Each number is 128 + 32 x the weight over its row's rms, rounded and kept within 0 to 255. Layers, rows and columns count from 0. Numbers have three digits each. The size before them is the row's rms in percent of the matrix's.

# q: layer 7 attention query, 256x256, rms 0.0541, rows 0-66,128-194, columns 0-63
# k: layer 7 attention key, 128x256, rms 0.0527, rows 0-65, columns 0-63
q0 102:084165082106105153167093054106120038162145164163133148165114131160125064109089076178093117167097134142131154084114133140117199089117130091087132100137132124150091140125161097114143163084098142
q128 069:157121148155127146126083188123152174173147115115075055140166096117130128158122163074136076070150071131121168166157101099127079137155098137190091151157080108119095101094155131138168103150114115
k0 098:143128130158119075139158131155215132159148146063126186140152150087127115118178140209085108130141115093126115153117130106069117152157138107127157115112154125119166183104098131150175136151160171
q1 121:132156107134082123103175133127088098053113117183140070081100156157123113129147137099157161131103125217066126166139074142118162185124088115122129152181066078101108164148141135080105136126145094
q129 062:151186117126104119122063117105107097139115130078137146148136104146209181123124031120157145033072108126120090124183103198170078133175182157130101116069178140116172177093120105181092182134141162
k1 093:145157110128113180125117107118104133178134099195106176161125102157132171132096077077131114144084154099145094124104159149169128066125124180133079098165142154189172125171124194089076208113112150
q2 114:096070153164106065092168107134067139094112148115152098105160112129130164108137134072122156105076178141111156154153066170125123112122207091103075088155087097115117141158077138090164117150138199
q130 068:104185077150116151139043152101135108123139136156118179079109170120147162114115078160118143147130138095130115110110127250163131150177138117097106118158136115150165166146122110195118128086158116
k2 096:104156111141058161123159092105071120131132106167140099080105123085112174111131102069145113070079129159135160111125127134127185107098108150149111122134138112140130120124177113127076179076138117
q3 114:150031201139143109111115116106164155121120118110158156131138190096134158145125123074130143145182114076168140142088133104131099153151138153089074121112138129092124128123096122161150103093144170
q131 059:101113138126167152103145127130112110082123126120163159141132150116083135106150140120179176135090129114104145080086117117149163112131111105066121105115134115094101132150095176134125118131211112
k3 086:135061122135109158126130124069093105132126119154094149127148135145146188125142160099057150092134151154131118063109080136124145134114166143094195089080159138133143180148159186116186081080069152
q4 099:127130137130138115113156123192122102063125182110120075119145120117168124138107141146153095091130154185050107173129086144105111152123153099115094107140090117091069131122167168051137073137166143
q132 070:126141095143100107132110136121138113113142116130139150086078182162208113139128103162103130133139162139137140140150126194141136160098141128100131113146118128203168157114163137151127095067087165
k4 103:119172089124086143122114083119093149114183107155104069070132107163137140172107094078149167109078081156132151112118092126106158155053127145160142118125133107179129095121162085115134174087086089
q5 119:140092191099116103124126104133129168117092158101192159165171149094141157141129159095081124159147122079216121146068188113140114112174122144124069135113168149112136116166085097213123102114135182
q133 070:155130130174152158141101108138113093088147126168162210064143137118085145131141098152119188185121117109118142095058144171100136143102108062099155161150148083142101182105108152134082103134121044
k5 080:120088136127147104117081116187081124092087193127105134115169118105154182114167120118116113056126115126084155115131104100123163122137138166077169184142138138068138165110219126138177120101053103
q6 113:201124082120160151142156145134159189134143102106111140165123169135069131107134102208140148181172152067170145124100213119162072134131055105105125118055155185093148164106151068166145121138179144
q134 066:124125161182167149098165154167088100166094149175172168134113121110031129123109150128098125137101122110116181101078137134101125116190112118133148166144171109158133117178108110130143082131178106
k6 099:151176182096142095164106156126185145120097151104123143141183112131128112167152147161086138141146129068075107156152146103095057204131114117119167128169126138142125098093175142137162067136142108
q7 105:109179123145150117135139096120141123119131159153124154112142117176103134132106144115086133147062131176166149116145105118116152090130154119111178075175127128203120075146117079069094149115091111
q135 063:133113159136110080126161125117087113119073138141117064161106143108097181131134206072073096143139130094124126132164062123154132142093111110151096147150131110103143101150119165101167140191111161
k7 095:112120087123114189143043160126106127193158099137094132132102142115106138080121090141130119119159164113115076141148154136166128135146118153098086095097127119114102117172122166068122129140117187
q8 104:143162093196101140159127150183095169127151107133123067082096140200074126118148071141163126128106134130117112089137106162133107107158127121182169118172136137132143134102090126113155128085124113
q136 069:163085208168119112120135083103128141120075158084159101206193113144168148117146177112061103132109119118120132181162138098123086124097114148129075092071084109077111094189164175145165137149156155
k8 081:103162119070172121099113150099162188148145151116176188168147117092110115132068117182132107115100156176165082117148143128163142136134140133119081142106137155138112112121132145157113188091195119
q9 095:140136099179106104123184129125093165100152162102091050079153141115166124137177152134120114099094174195067100123163084135069084178162141151132129132149089105118104122119121171077121154133131119
q137 066:108145188114132109113096046153135151128126144069126092184165098188222148152125129122115078112192169136101097171152185141137135133141118155108137100075114192132138165096162102053150141170155179
k9 090:135166128138089144130097141083101127141194097118129099124144128186086137074107085092165138137115124107143158147136121108161167076069122159163138097086132112140099150123115130131143167096138130
q10 103:160153168117130080126155188148171128060197131151123119060093182159057148139134119206094088128092149132123121111112036088158092172139115159105184152142115116138153135110224121096153120119149085
q138 070:100098113079151109102132135102132110105092158088137075206185092152159093120111132101117081068145127138119130171121116171114066098137108152180078133099123140179175129103193173147138111177139195
k10 092:135186106060139110117109111139074119203121106116133120097138051064130100117144088038152116119122135152134135162131139142140160149117082152140142133103125183143135032126154086142078189189138116
q11 108:095094159118166148102151159125164163125096155147164122181192124103175136115105188079140140143112151157152078126110130114129140121138101101092089156099139094094105187118148070156148073177131193
q139 074:065145157098119123128125128129168161092129156133093135090125117159120145159159106133089116170172112184184116140166126165104149109110121152135139110149176094173108123107153166110094073100090081
k11 090:135168100152082098094117153143146183154156120135158077146125101192124192144126130109083102138113155153150129117073145117076115126076070116121158096154190079137126141113110145181138089101163096
q12 108:167128074157124130129140133132112116140132134090123138089113118167126151079143146101136138102121111193057152126136070166130173117108206106119186099175164118135109087123104159101097134136082097
q140 065:182102079176085125113106087199143162146136148112088140153175110094192141104149142091107103090147146075127148111061068110139173103122075111080123082076180140060113107161139163132140150183136147
k12 104:116133065127102156102129143044089158145140123127139177148157103164103138122108085110145124132042126098160115136114128137143152023093091141102090102165055129202110126148108088122122148120114167
q13 106:097088122134105136091093127098093097123157176153110172095094154101123115131131118148099067162122130169092114113152082123086164145121163183111127165156127106130137114172163213109112091189104152
q141 067:171143089115099097099118166116202109058120146101071108106176135097169112155190131119174131122185198089137110128146148167085134092131149133083186078084126098146125085172091130115122144130120135
k13 084:182187111091116104142188082133084097111098138135096076082132129114154057122178125067160161116154123157154198109102112138142121185101135084093127131181160133142142125123106105182136170098120123
q14 099:185099107131128149146138156118184088089105125152131115095096195101090148102113088147136125161169081097190147092121182102136150146165050124121123167081159139089140127088175124185118165135117145
q142 051:151175115118165169157179131190116119156192128122158183097142126107088109097117117098127149135081093156140158088130141144126080198151106091124168127204059118191112166109128109133129128081152091
k14 097:104133195108165130207118127166207113125109150105151130144122123129154118176138213176071152161160130090100110126144134121117098194181138079091129142157134121107120095157136132132160114173142127
q15 117:202187095108151118140103192110131145141118111149106155087076181133046137145143118154093121155148117123125110100142133089133113137119096111092219130127153138129154133112170085167119171085129092
q143 060:158135147108165165127102133151076122151115108112112159194176091109115137124060098109115119068082111157106142097075108107172072107135079134172130153059159140057132120163129179152171106170156150
k15 081:085141140108188096132136117157176082138174138149158165169087125073130088101118118124164081154112176146163144137154192137157094182140100184166118156090075193099090129114134151115098194152138111
q16 101:187142142154138098163141137166147137088121111115116126077147130162109124115130126121093147097117145117110136141150116124119079154122141097106158095179125109191147126124116079123141120063110104
q144 069:099101097169139122128085115159083134140136080132108139160077135125135115127098072122089124079132140055147143127103096164198118123137099145148126101122166114103128131108134153129121158162116113
k16 080:094124110134118164062099153137116144119150104148108107140092100153077100070129145071165140152144147152141140133095157085179099062069098180161127106158106200126168115095091137138081115147110128
q17 087:064081117084154110150114125115112139176104103092144119096142131122125171161153160075118088089109130155123084120122085102105116083143162154108118131134106112103106136119126160085098147116097132
q145 076:122087142107114080168117128099158160163107146130110056117129143088182190090169141128132103140149118109148095152201166077103139094143127147130099092179069169161087093148112138125130085124112122
k17 087:168136077106139093120171136101106168146166109107139141138157111125119113146139102073151133090076117168137110145073114128120140084085137135148112117131128116129184110149119111176138193147131131
q18 113:156231122112104131151159148100132106113111089170183097111103125129083145144165126183082124181092103109128110121152156075121128168144064104127137162141186132110144120109142125189142170091123107
q146 067:131110154138153098125139112143129139141134063125154181161109125185137138133077119105130097106060128098073128095099087083143109095158084163122082176141071119126122151147123162134147186164114090
k18 081:117133157081144163119113128129148131099123143078097119131138096064107149064098106137183129126147153127088141141198128143110078175145160120132153137130044167125079077055175121088030129182177124
q19 089:084148147110105109116141193142099188106067119131179112090176101153092119135141118088132138081109145160097096146099068118089090160073175114123129119160148076154139143145124163059136116117101112
q147 057:112111153114147117108076133148164145108097073171061064171150158152123172091168119118090120088153151075176127122163093111121101090098053170132099117091175144131143109178183201133141116144043196
k19 088:059173104134073146102156127099100189107118101145141182134125062196110128081106108104157095131096087147161143167108106149155156064118126177149115095098143143150095132123103129186062180088115119
q20 099:118110110142087120087120070044152142131152101152144132149125145150164156185121170152159114081150090142154076145161176122102117092154129090176059110146095173093135170129113084164128131106087132
q148 070:109188108115112131175176119162125102141160078111076136095103120114168156176138072168101088173064065102148130143133162149139127192149155083149191107129156122180173124100146144149124138108102130
k20 082:169129143105167137156106107145120093085129141118133158107142128116132077103120169201113176143126128080133092125133134133099164115170109169106126158112107189165141114162152114085181135090140120
q21 100:171128148144088114095122184084121148112153088122140122110134200202071117110116100126093154132120141136089142097092080092144067110151147076088123103176143170131111125162112124103165130113079128
q149 069:158118039183124202157150146078068136162078141152163111124151123097145102152079129163149155123073118121092158083097079093146137184121157111129117125109106097100134161101105139179142142149150146
k21 097:092100091122167142129115076111154098176181132115130122150109138096118124123106169168185094118170162206151126163149173131142149059092066150150048123079056160197123123120086110157108153160076098
q22 093:204137135159114125172133108141143114129120126109120119118084183156123100130143124154092142101145122165134123078156187085145091131177134057146149087121155167156175154124148069168126121099093073
q150 068:116103107160103144128113127065095144098131113099142136108110129172117139132043125122142159149076091144108162129098083071197065106142116141129136117075111100123169092094093129149127043117168121
k22 082:166135125164099093082142217088085184108113138098139145111162151144106139092120147118172165182117128135160123094185172084131166087119124169097117136135103129195118136159153165108154078109080166
q23 093:144138139140112109130138163101141179093136152105123087098129132144108153130145157097128157091054129137069118153148094161086111115108175088125166099166165072150114046138108135102152154127093075
q151 080:131070178186111159086107175183136163076127136156135081090180157131114183089077102080143155077147165094087124107154101112215113136121120142124095103083152125060127164171086079148118103125146144
k23 088:140189070135184142120127086101109105130123068137159143110135119085127108106137124136161094074121123132144141111064171152142200090078105127153124101147120142170128121064116092165058172120136090
q24 107:125127126149110171062119161140114153169073118109088135176130132146128127159091116093166107118132163176094129148121093135161124081114096139116181125110081148110098097114148112085115103123141153
q152 074:101148136112136111111154126125068134087101223082139174161128120111156092168116167178104086128120133099179131148078116164108161112122164157152156103109119097165134080066163137086074113195133150
k24 095:207105105167091087096160151088067138141156149137183159066131125144133137101123095120144145114104096144163144099168081135140115069095155140086087188124142077100118146171131118111119190090120132
q25 123:097138113106149094159137070176119088091102116101108091183155064138192102146139084114113103089149130136087166119132123198133159138165112113181079122163111110139185095112085186111095175189122109
q153 076:134046141141123138124134140125124119130107162043114155093116146124154126178169135130162086161154120130167151152142118213119097126167190148098133088160085178081147088102134127131101095109136124
k25 094:134137169130129146150101116146138156032150104134103105175108154099157102109156114142131148143176114093104106143099072084127132114143084079101138087111111131117141146193151120147143132132163175
q26 092:153102086092133174138149072120107098158090125126083135190146068142174071087083167186143100095179125157130180173103125172119192095106157181142112079102125179147144081170143160134127123172109190
q154 070:123162117073126177147108117088198066123134163132061152148118195150153077161146159157125122173158137098082144153169157153090179117090176171101170161133127122157133116112165134141069161173120112
k26 090:151111146157096098173118096130130149065112153116148114094121113102206161128132147124105170181171051115156100142157104108147101197193133080122129096125139092126129135172118098129186119110118169
q27 092:161152099097128157188121119124151130123168174142154155110094186094131120118119094159099111168174100082164160133120182088155159123170082133123161148105145144132171154127179103159104162193159106
q155 073:099144072177123131192159097145104068088125091157187111106045125128114126133106096133156197119116049145116076126128137109205113127151101094090129166152123110171127162117144126132133122089100075
k27 075:193141160112164137122142212120177119086146137156168095098107105153116179150128119140122177166208146127087134107136144114085067183118177092087168147116109163135120097115155125156176080155080172
q28 103:144169056084099119122156081083080121138161100160145161170094150160139121162152140179104125165161086144157148166105137145112164108106072138191104152091140164099130113116159167113101142144092166
q156 074:100170065183105117166201114128097162127145123049195141171109110161115089141113127142104114177080047151083116100121227079107135199204105116114118124158148106123109137163162062106160123162109069
k28 083:141077200113151161171110178126162118082096168114103092094123127105130131098141158138138134165200158128078160146147141119152087132115126139127159134102156186116092087129132110111183087180122121
q29 117:159165137135117118126152201117138166128174075153185126075086175172095138148174138183092164160125064102120142086136096103084093175137106113106153128155172133087148157156160130140188153064139124
q157 069:111127130169157120094133122158074119107130124157161151230162114227116150099083156143147163144102204143143155115112128060141133105181121129110114143099095110088132165132095142109127144158165160
k29 108:075160149108118166132135159118090115146162110121152149100147064125118105148106115098170135121097119134130123173114144171183109117069130140120111136079135120084091135079119158123071151092082128
q30 098:123184126067136112127091130119190070170122154088082142147167113112150112129101163130177120151088173180120155179129081192096140154079106162127114140125109099133148091095121148116112150107137150
q158 076:079140140118137083068132114157158117083133213096115159141151106168174105114125155106097085167189160142139122116137116167100129163176127204108077122162113141127144101145151156094054058124158129
k30 081:065181139136143143109087140105164122089062112134106128080129153125119175162132125099107062095071135056102113132119096096116104132087129116155125090130161054084077123145108145129115094149136117
q31 106:113141094138174151182146081160158098152161135145143117216115093119145150186092153163164104125114116104148106142104191134136218109120096185148119134054132129165153144091134131144109175190175161
q159 067:148095151131121166138056127136139155096172111123096137108142131130070165104190118137138127157176122165163167188152160121144139137156176144126121155162086148086125145111119155164088178096153068
k31 092:112167215098180109147146098201162116094126167134133145070068162111105144125114153197106147177185140143106119128115157100085143190176082115127154176102088167136047170103121146118150096125103141
q32 092:129166119034092148157189162126138136072174124121166169113052160125081176119139115156106064213117068132147158110121129144083095145186110139173131148154176156124164082137174136155133155090120113
q160 087:128128139172139125117132123126103118190155130134214091125118136197132123105149144081139158111082101157120103047128123082135072100158098086108121106166150109091159132140107099116177033103080180
k32 089:150156153141175121135169173149179028147152124095148147125128112133114051215138167138144178103148195111095133129111140217189110153108100109194156144090125115122160119070109147140084093138133117
q33 082:114158169176114134095079170117161127044116125145114095081156136169103141087124126086137199146088164128130106133225124094111098129100119087071167148193153068080120133147179119167123175060134121
q161 078:095168194105152132138134149129116112129123107134107124102130109139135159127119103068133138113115189098119123166156062071109096076151126126189070114147113123096091110148147114124099104139131146
k33 079:089154097127153170124137102160109102132157124124114169143110142125118173150118139105075093077069115107141131123069113120114171072097076177131115166138125112095126208115100134179086188115143111
q34 095:153158122085152096125098073087118113101141196100124163115157099156157134133124153134142081094104146098142143138128087205134135128109142152132115167150120060155154150156133111029148126140132089
q162 091:124120160097162134086109159121108164190139126091101196160176101101183160068137157121132113086139157123103117103085124124108110107097084164120153128088162106136134086134152119116152122172115176
k34 088:141155139177154095155103171135136090061111137093111126181146093089124239181118110059060118086104146090092104190034139141128135074050103141175145114113136091137162094136129179133131137173127068
q35 108:130101103105140145072154127162123106101167121168106158162149115086173088158104113137161136120084106093157189118083079137108154103118083187125165157121140070103170100187160199086087112128185182
q163 093:139106161144158205102165147129132119106100131113078144091116142109159108091158140101202097121162140127064111153137169143168111090161136127135094144124152135100130070141175151130074135144146162
k35 106:129128141073184072180149117201171112093134148156137104114104089104131176156140146134098096147165101153145112148102086130109139165166132149102175157122109085117158150175091161125162095124188143
q36 123:147145203147142133181099177144145130096123137186146141059093160110142077137158129150143186190166076134147167091142107110157093205137123104108137148113097144131131146112101131128145133055117133
q164 077:114189157123161133153179098112054120119126127138138114182138146133073129133134070165111152154197148136128124150106079106115121130164108112128112130135122123120100139167125124138133122141132226
k36 093:120133127112135142069154092096149141155118090115137141141142124150140158132101129113123165084113101135137136073065119140084148105135147147181130145069132103160158192122133113093098181124023165
q37 124:133069186111068138136125156134177189182077109093105035102132138150170145126156163071168104082130172116135114102128145116158120157140138074104173088127139187071086157078080093116168114108130116
q165 106:191184169116134139136081136133165137109167119111088118103126098101099165203116164133090115105128175121163149158077088171106146167135148130155178118157148113105092082093184146180107133104179131
k37 123:127080036124118124145130060088062185195071110125170159114152159139170097107152094142167157160086079085141097098177155119130196086106129137090073129157086075136128136158081083134136125084127144
q38 098:127147152127123110086102173122159152102179121116114126100151089179100148082104154095126188169038131121117134131159082119118108122134141106066166141173148082125138115160126107093135151084152108
q166 078:160090200133122156046134150137141147132102166147115173112167081097125091146109191066114100080125168120123155124138104131122134123136090201097157157090130079086173107166132158117084076092142174
k38 073:106167076143097112167108119135072125187105150109145132149112075150105160160137110114124151115025128128100156136144089132171147084127128165162153174125124149111150144130119119178060158129111114
q39 099:151094097128148140104062087129131065138104133151105219166179150106170032126058174138170107120112162087117156165088120169126146083079097184118159123103053101105135122109151171122063124161178217
q167 083:118079138078191206108080110179156088107109165160053135167161079118131086133156162138185112118146137121124088149150131182150168111076115162133163151111126168142093117145154145160062175152155126
k39 099:135086136128135092130132125195126181131111127154146103092166152081137161101135138221185158144212077152173098109176152114117098141160164137092178097128114158083106118170097153091154091133140192
q40 109:111093132131152147193104080153100094147087152126119151205110107101181103163128153186156035076188129163099129161133150150152185126117106117163083140070089153138157097137124179152110087200131158
q168 068:125132035146133130183121177102082145169143107090170090128079151148121128145166146220129149166118114106080170142131146153154162145146140095116179134153064132163164124135122105092149139117123128
k40 079:139079138116090178133113165101115131093129124123173146114127148104120112121103211147165123133219134118111130110145145167085108154123152077079149166112131141188172118155153121076191094129071142
q41 099:115168067137134098159141163156065120111125110156120082081111182163116152157181077159079118202165093117111092127142198094068123133192144086129122100154168132135148118178150104108160157143069083
q169 081:092133093163063079175164121079079147151146146053148145147112113146146121116125115145117135170171072164140187092071147102134142134138127131093134111149113151158117179132066112129164122127088153
k41 088:164198125121122140112174100107100058147154109062103127169128092130130133162103143141096078116136153125069146119074146151110105180073086133139130118168123132174145093042121119134089091183097107
q42 121:083113106140191135105081091170145122153148158123117117152192024138188123134110158101167111094088151094141117142069142130103127075083107164145133142103108088156159142126131141139122181139139152
q170 093:184115144173101095150111163195151162126126149101141178137161090103137112066138127110121117120116162092065138103108074169149120124080134179079139147150092086094175125194150136170095130068119124
k42 104:112160147132141126137157124194195162094121148133123144146116111147065118147091124143089132170150120153133076190142169094131084103147150166136121116082128132126137121116095181194153149094135153
q43 102:155115109071199123158112091156140089120096135151091145163135112139165065181128125121167059066210169101168167123109109112153167102131171157182086089101080123136093086106122174134049143194149103
q171 083:147132093118152079127115081124138065127137117175042173110134075097124147179155116162155131101130077150213126157146160173126145136092115133114116181116152119160131127148100081136075143149121133
k43 086:194143142143153120150103109155167119132125166104155129138087121090140084126099179181121125197203099139130157090100134156078150168173107147121159115101116154125149105112138113137179072122153190
q44 112:148092080091172133102137115155083111140097196172066140186106103117154085139150115138184143135182113132131114145158175175180184130130111186164117135062081085136111144107091151147060095183134137
q172 089:156099140164125112158151180180157085126133067136108182065160170126164128138103130126108082181102138145132117116149114144191104167163169138168065112172124160106138190103136144116126153099180077
k44 083:165113186121143134149111121129094079103179198120087075141102153149127104152166137177122120168170145117130151130168120190144109106125098177174082167120085142158104104126124103124118050149070149
q45 108:125101139098087156143165149100121083147191130127176104093127147118078156165170126183092120197134084129156111081145137066111144147166121102125105128091161137083116183156124119116130107088103119
q173 080:103131116153153166099102108098071164104125103095127108123170158134084142102103129133138122103143088170150157146111107104112185132112064082177163159074070099119163169143137154140116174147137134
k45 096:189121111120153094140138120136140126156156197049082117100094061185127105171099134143103073069101101144054119148071082165155138147091151141166117118088140124098121108169174107077125068147143034
q46 116:037162141109067094112126148095139081134161148143150117114140125120134132118092143155132111186163074121188099131093129174135087131088132098120098132116158155103100139105115108106172108097113138
q174 101:091160165135078096107100157145124158093138220085159089062175102125084149142113139150139125164107102149098147122105093125094073157137112081102117139173143079168155154176124073058160118109099163
k46 099:125160173124144135138120103144149113153187170098125154161099126106092169147112156122116118145151145139110131113110076080152129088092105159165116148062127157095146142097127138143143146194051119
q47 097:101184140118097127161119112134143148103172116142120106037135135154140088188147129184097114134115127107112159092135146121074112150145142064152096133113148127146210132156123168063186089140127130
q175 120:149139161074149138156084086146173137097105160084067126144150105128106185154146132131163125144134189125114180173119113155100126141113083107184184172163072080147077056081151073148096171174179115
k47 121:123108134099083126164150145181117220104107105120204144083120135128169093087140163165107133141138081181152125136144140122115100162151141113093170127145136137150086165154068085109141108017142177
q48 095:139068195156127150035046095087172123178162148116138165122150107059166100095092149066163130084121206113081128115135089111148186131115135190179102152110117099116150159169106155125112119081148143
q176 107:133149144062175143096084128118179087115111152170037167142149123036131123157104140109141081079122147075123123180135111166098181097054114166187126169072128123101123084135191156131060165173164144
k48 119:157095125134076117123117144150175219149092124121167122116164143114137089129133143203203162162134128109167140123109125116078097135169161052044093046132141155159109129207119105113200078087125176
q49 103:102138106110200142164162100149127075111097127126147161169084139099147077160104163132200084112155144150135146150120169117150154095097125170131120135073087190129139114054147129197105154168139149
q177 090:107126109075133098157131142080082119148122142137105124194092156113132111177125180156147115151205087128164136119139187146105186157079117131132140141124165163143185161143157113128131130128134122
k49 079:100137168136111128119113141115168137163099122106158135131181126109169114130097143164177154134174123133121161116111130137114151159115193070110130103171132137154130088132126086121168145161138171
q50 106:090136118153103135102151136139136178195148142093110081117104102144124169141129147172119083115151104096148095173127189115153091124111065170127151133141089139119121217136114121164100054142125146
q178 099:085046104156113114138116159081122104146145110116165104117119180190156187121108105189131109149108166106089148120123104068140160137099107099134087100176096098134138147152066088114161130092132173
k50 115:152149160156099160122200163138085108177255125083146159111132097079102145131081125100092100075107124131137121180094143097106092060072137147124100122108131167158144158070102140169126075130086129
q51 086:115127112073086090150135144151107153129154179140195127091129183156035196117169120114160138187121139170106121134110128148094178121149094152100096095088171102167186110130128102110159142105139106
q179 101:109073123092112129179081093067119139117100132084187077146170143157095155119118109070119170091132173081107124139097150127121150086101107092119118139070129044169108137088148070120160142147165111
k51 083:146153136119203108115152133102108088144116093126102098088097062181067141141133133105167118089102159064108183125148090139129065119169119125178158120133093139100161084074170098145099099133171072
q52 098:134065133101086112113138156092085117116101155135143127066148148198104141118150115124117105151150157100129103128130125161110129138110148125105150058149215131138135167173043098170199136085123113
q180 101:110066098144084150176128105133109113163111119129152127127122176173128115121077119097115108122120154158159128111103123071100162085116150121110096067140180082130123134099092062108174086099134148
k52 096:080149102095110135068145171076143149129166110154106157110108050133074212160139150081055061114105111125174115166088107115160120129130080208158158097109094128129095101157096163197067112095134110
q53 094:116120065116145163115072151125139185143148162102106136108194091134132143139101133110117093081122185125114155101091124162118103089136101154120127185151138119169172092093172092120106110151137129
q181 123:122103095101075150060092133090131151129123163096093125151160105136123181108131185114128125103159214119119093102163117115102173075131131152099113155147098098158188130171147099085119118152134139
k53 091:156057148132143125117138187146167101185133111081171116095119164107098134122149078132136123099160126078082170129198104110146158118142126129107188149132117122073146086118132128119144087172159169
q54 096:173050177175138180056096156113190146128104105116100137086181117112145154053096097063170126125108207091114100099144098110193111104161165139113113084133146143128059102146139087131100142095091097
q182 098:142158140134184154064074139127152131100113156162100166098157102065139109157117169132143123088136159094124127141089065155098151089111134179144131142092166141140119086123151173181131174136140171
k54 099:093042095105065136110125174110107201161093127172124168148145147092099170103057073126174133177130168088153094108100203121083125097156151152119060098139155161129096135173121148176129106118118186
q55 104:092066148137143154081085052139113124173154195132091178152161052102112086124057168108196083122137169106155149172065127177146165122114130170179080103134084103125132109100169132108076106151141174
q183 089:060098143092137106136066155116156058124118214093089203112156132120196112149087131134136112080116178085082139176099126188133167131117159135132132114086113113161156110097167080109090145114127104
k55 084:100134139136084135157104166157125160111140168123130114139145091134187134146153183154119132116151145158144134108119092165082118147154163095141116131129186148176150092109145124111165133189084186
q56 095:159123090117079114207193136150098128129106156099168099135042196209147122145179146135109166143160072151119175164128180152177156145157087125087124144169083136103135094062072149121139171129101080
q184 099:127137041160143105204182106076093127142108117077185093147101160163149123158166098126136139180149063148165145142132173068137074172193114085111104141123134119160102118059080101169161092134132114
k56 124:202133097164153138121156108103109115148120155106066070107143090182160114114132058101144106105072138086088148154159156152172129075126137141192129117119075093110124111119161131089100133149146073
q57 107:174130143160085118108153188109144103153158074083163149110119138170135159087091145127090146201094139144105123098165134115107120152102152111099117123140155120121115169142090107090168113067111111
q185 100:172144167126098162101108150162137142121158127129135168093142123168134138079069094095101151146121140133135116121122136072125106132176141145089113121125162140068136103142103140116092097101096113
k57 075:143115079118107172126090109125079094129123130126123139131145069130132171126118082111112132110117082166140090118129111141146179053126108105145117132066063147049083100114149105177089170115129093
q58 095:089174056105129142172135155139099093105134082149121151110097169091041163172134139154102112198148084137095083107146168112141146163201071081127151098124130177088081162021101100177151119147132139
q186 094:094082084155142090192164127183121157143140157139192089080070145147103211146151108154145151157131077166160114088113175105129152122150136112066106123112121098098208193131041108097178070124149125
k58 101:117192097135171098143162149162125073094127098133123179116123111198097119128133093099138122124125169137155097167111110108136142126124095107165150140124153108089099105064140182113138151178159120
q59 094:137171131194090111126075187132097086122115110159166111104145129149117135148117090146127218160121124166143113096126167132053092173135172152157091089123179101163123135142109079134131114097130077
q187 091:126200114170095149082108145198100142064129151153097114101125180112146130076125136116036162154080120155111145098062129085131133171143139101114092123147084111100118093145117116085136131130080101
k59 076:168128121151152148115107147133142148120131116150090127125106110127080110133184106100130103135182150102131110121100105109135142092098099191162140185131104114087105112162126154173117082176152156
q60 093:192113140181120128019080121130123138138109149090086164190186111089164124107070148110146118144114159134122192127103060175170150125118151122161089161174117111153119069149108126115113167123146136
q188 101:120208115066149157079094085104133093092104141132097159173174120114155124130139154135144077145100162152132119150120148154078158146112114150133154148160126136136053050151192185160035174181105118
k60 086:129079128128094125136119137146179146133089116110135102098159114161135140097099134179148119114136185112185146076113176188123105135139162102096118092143106142187134186189096071079129081170087183
q61 097:091099191168136161120161101143185104151118134130103113171113149105192084153152133171162139162177110145123114168126173102139143167095118143086150130117065185124107154139114175121077107172124124
q189 111:141133175146189126177151138152101090219113049160141110144081156104139069084124063153153141165126156145109118090207125093177091151110109131107116105178117203055107186157123141147119116147089104
k61 088:126170094113087137074106141097103136130180168122117075140161107096158108070043116137127127165104081126140134134120180174103102097102167109120031155129128119130099138107097101144118132143070073
q62 107:118198112129192115127146150150104081123159084088089116190143186141125050094166132091132102100085160121125121152206182144118117109088134148144166112117152122107136098133154146147111113194143079
q190 113:098155165126153119204150149144164114123087101065095122140118199116074093099157113145182115100143110105157196115182100198175074136117131124132162129130139154162143107081114102108108130164122120
k62 111:114153108131147172160103120175141141153111197142088100125120167082137068080147175098158106182170070139121111133127092101135130186174128112129099155157137161116119162168182073087156164113147147
q63 091:176152164112135150203182113168149104127137164125130153202116143097171074158117178150154141147105064147133090137154088099163182169111141117144096142106090141069146121123102195112145129182159144
q191 111:102178141122165135116117111231179121083135101201146129137103139075120113094125160071124084123092122178111086155160058166130148133116155070103149104129125151100152107137128160154091191128134115
k63 090:134081097140097136142113069150117126071096132151105082149077124191121150103169149127097129143096125108137109121118115122178165143159135124106108082131097151179109133163042149127103135046061111
q64 098:122140132140222116107165124127111098143117181155080126156197110044130067123132152148184115116128156098129137156157124160149152107107146139146121142119077125050130102116166226109076120177165149
q192 109:167196071095195108133149131109085109127152093155139148111107148122103096122205119172117116149108100096151083165213148142152135148117081139154177153131098122117144113142152168169094114096131116
k64 073:164134117120097120125115092116199068094081093142097140126079114122097156139108105135117084144129162096161127112139176120126108150069102138169083053116164125188105143175129073125124133129159097
q65 090:119110126130148077165163135148132081091114118126136094126121148107123091189151113113095138178149106127139121112182181153133175140154160105157138112108087157094136145097128166137123115132160105
q193 090:154128125146119116188165200206101120135156110171221130116085148117080142122150076116141214157138104166141126111158132107183096121124148102068124112151169147093154195149038138129141088111101128
k65 087:149110035151157155106122114116104199154142082136095100156123087169069157129132116126131116132090116136085102174126097100135124112162093165167172132107139109105114131175146160132112126100129078
q66 075:099157103132101149056098153094131186162107169103155146170137083139174157101088109089139125055093190086133148162105083159130104117099119121141163134094110188160068099091121149137119114127169125
q194 095:094183164106171119104122136122160121136131175097069134158131051091115123118126138097165112127139177071151154178137105214098097146084082158187172167095130128092137083185191155138099185146172144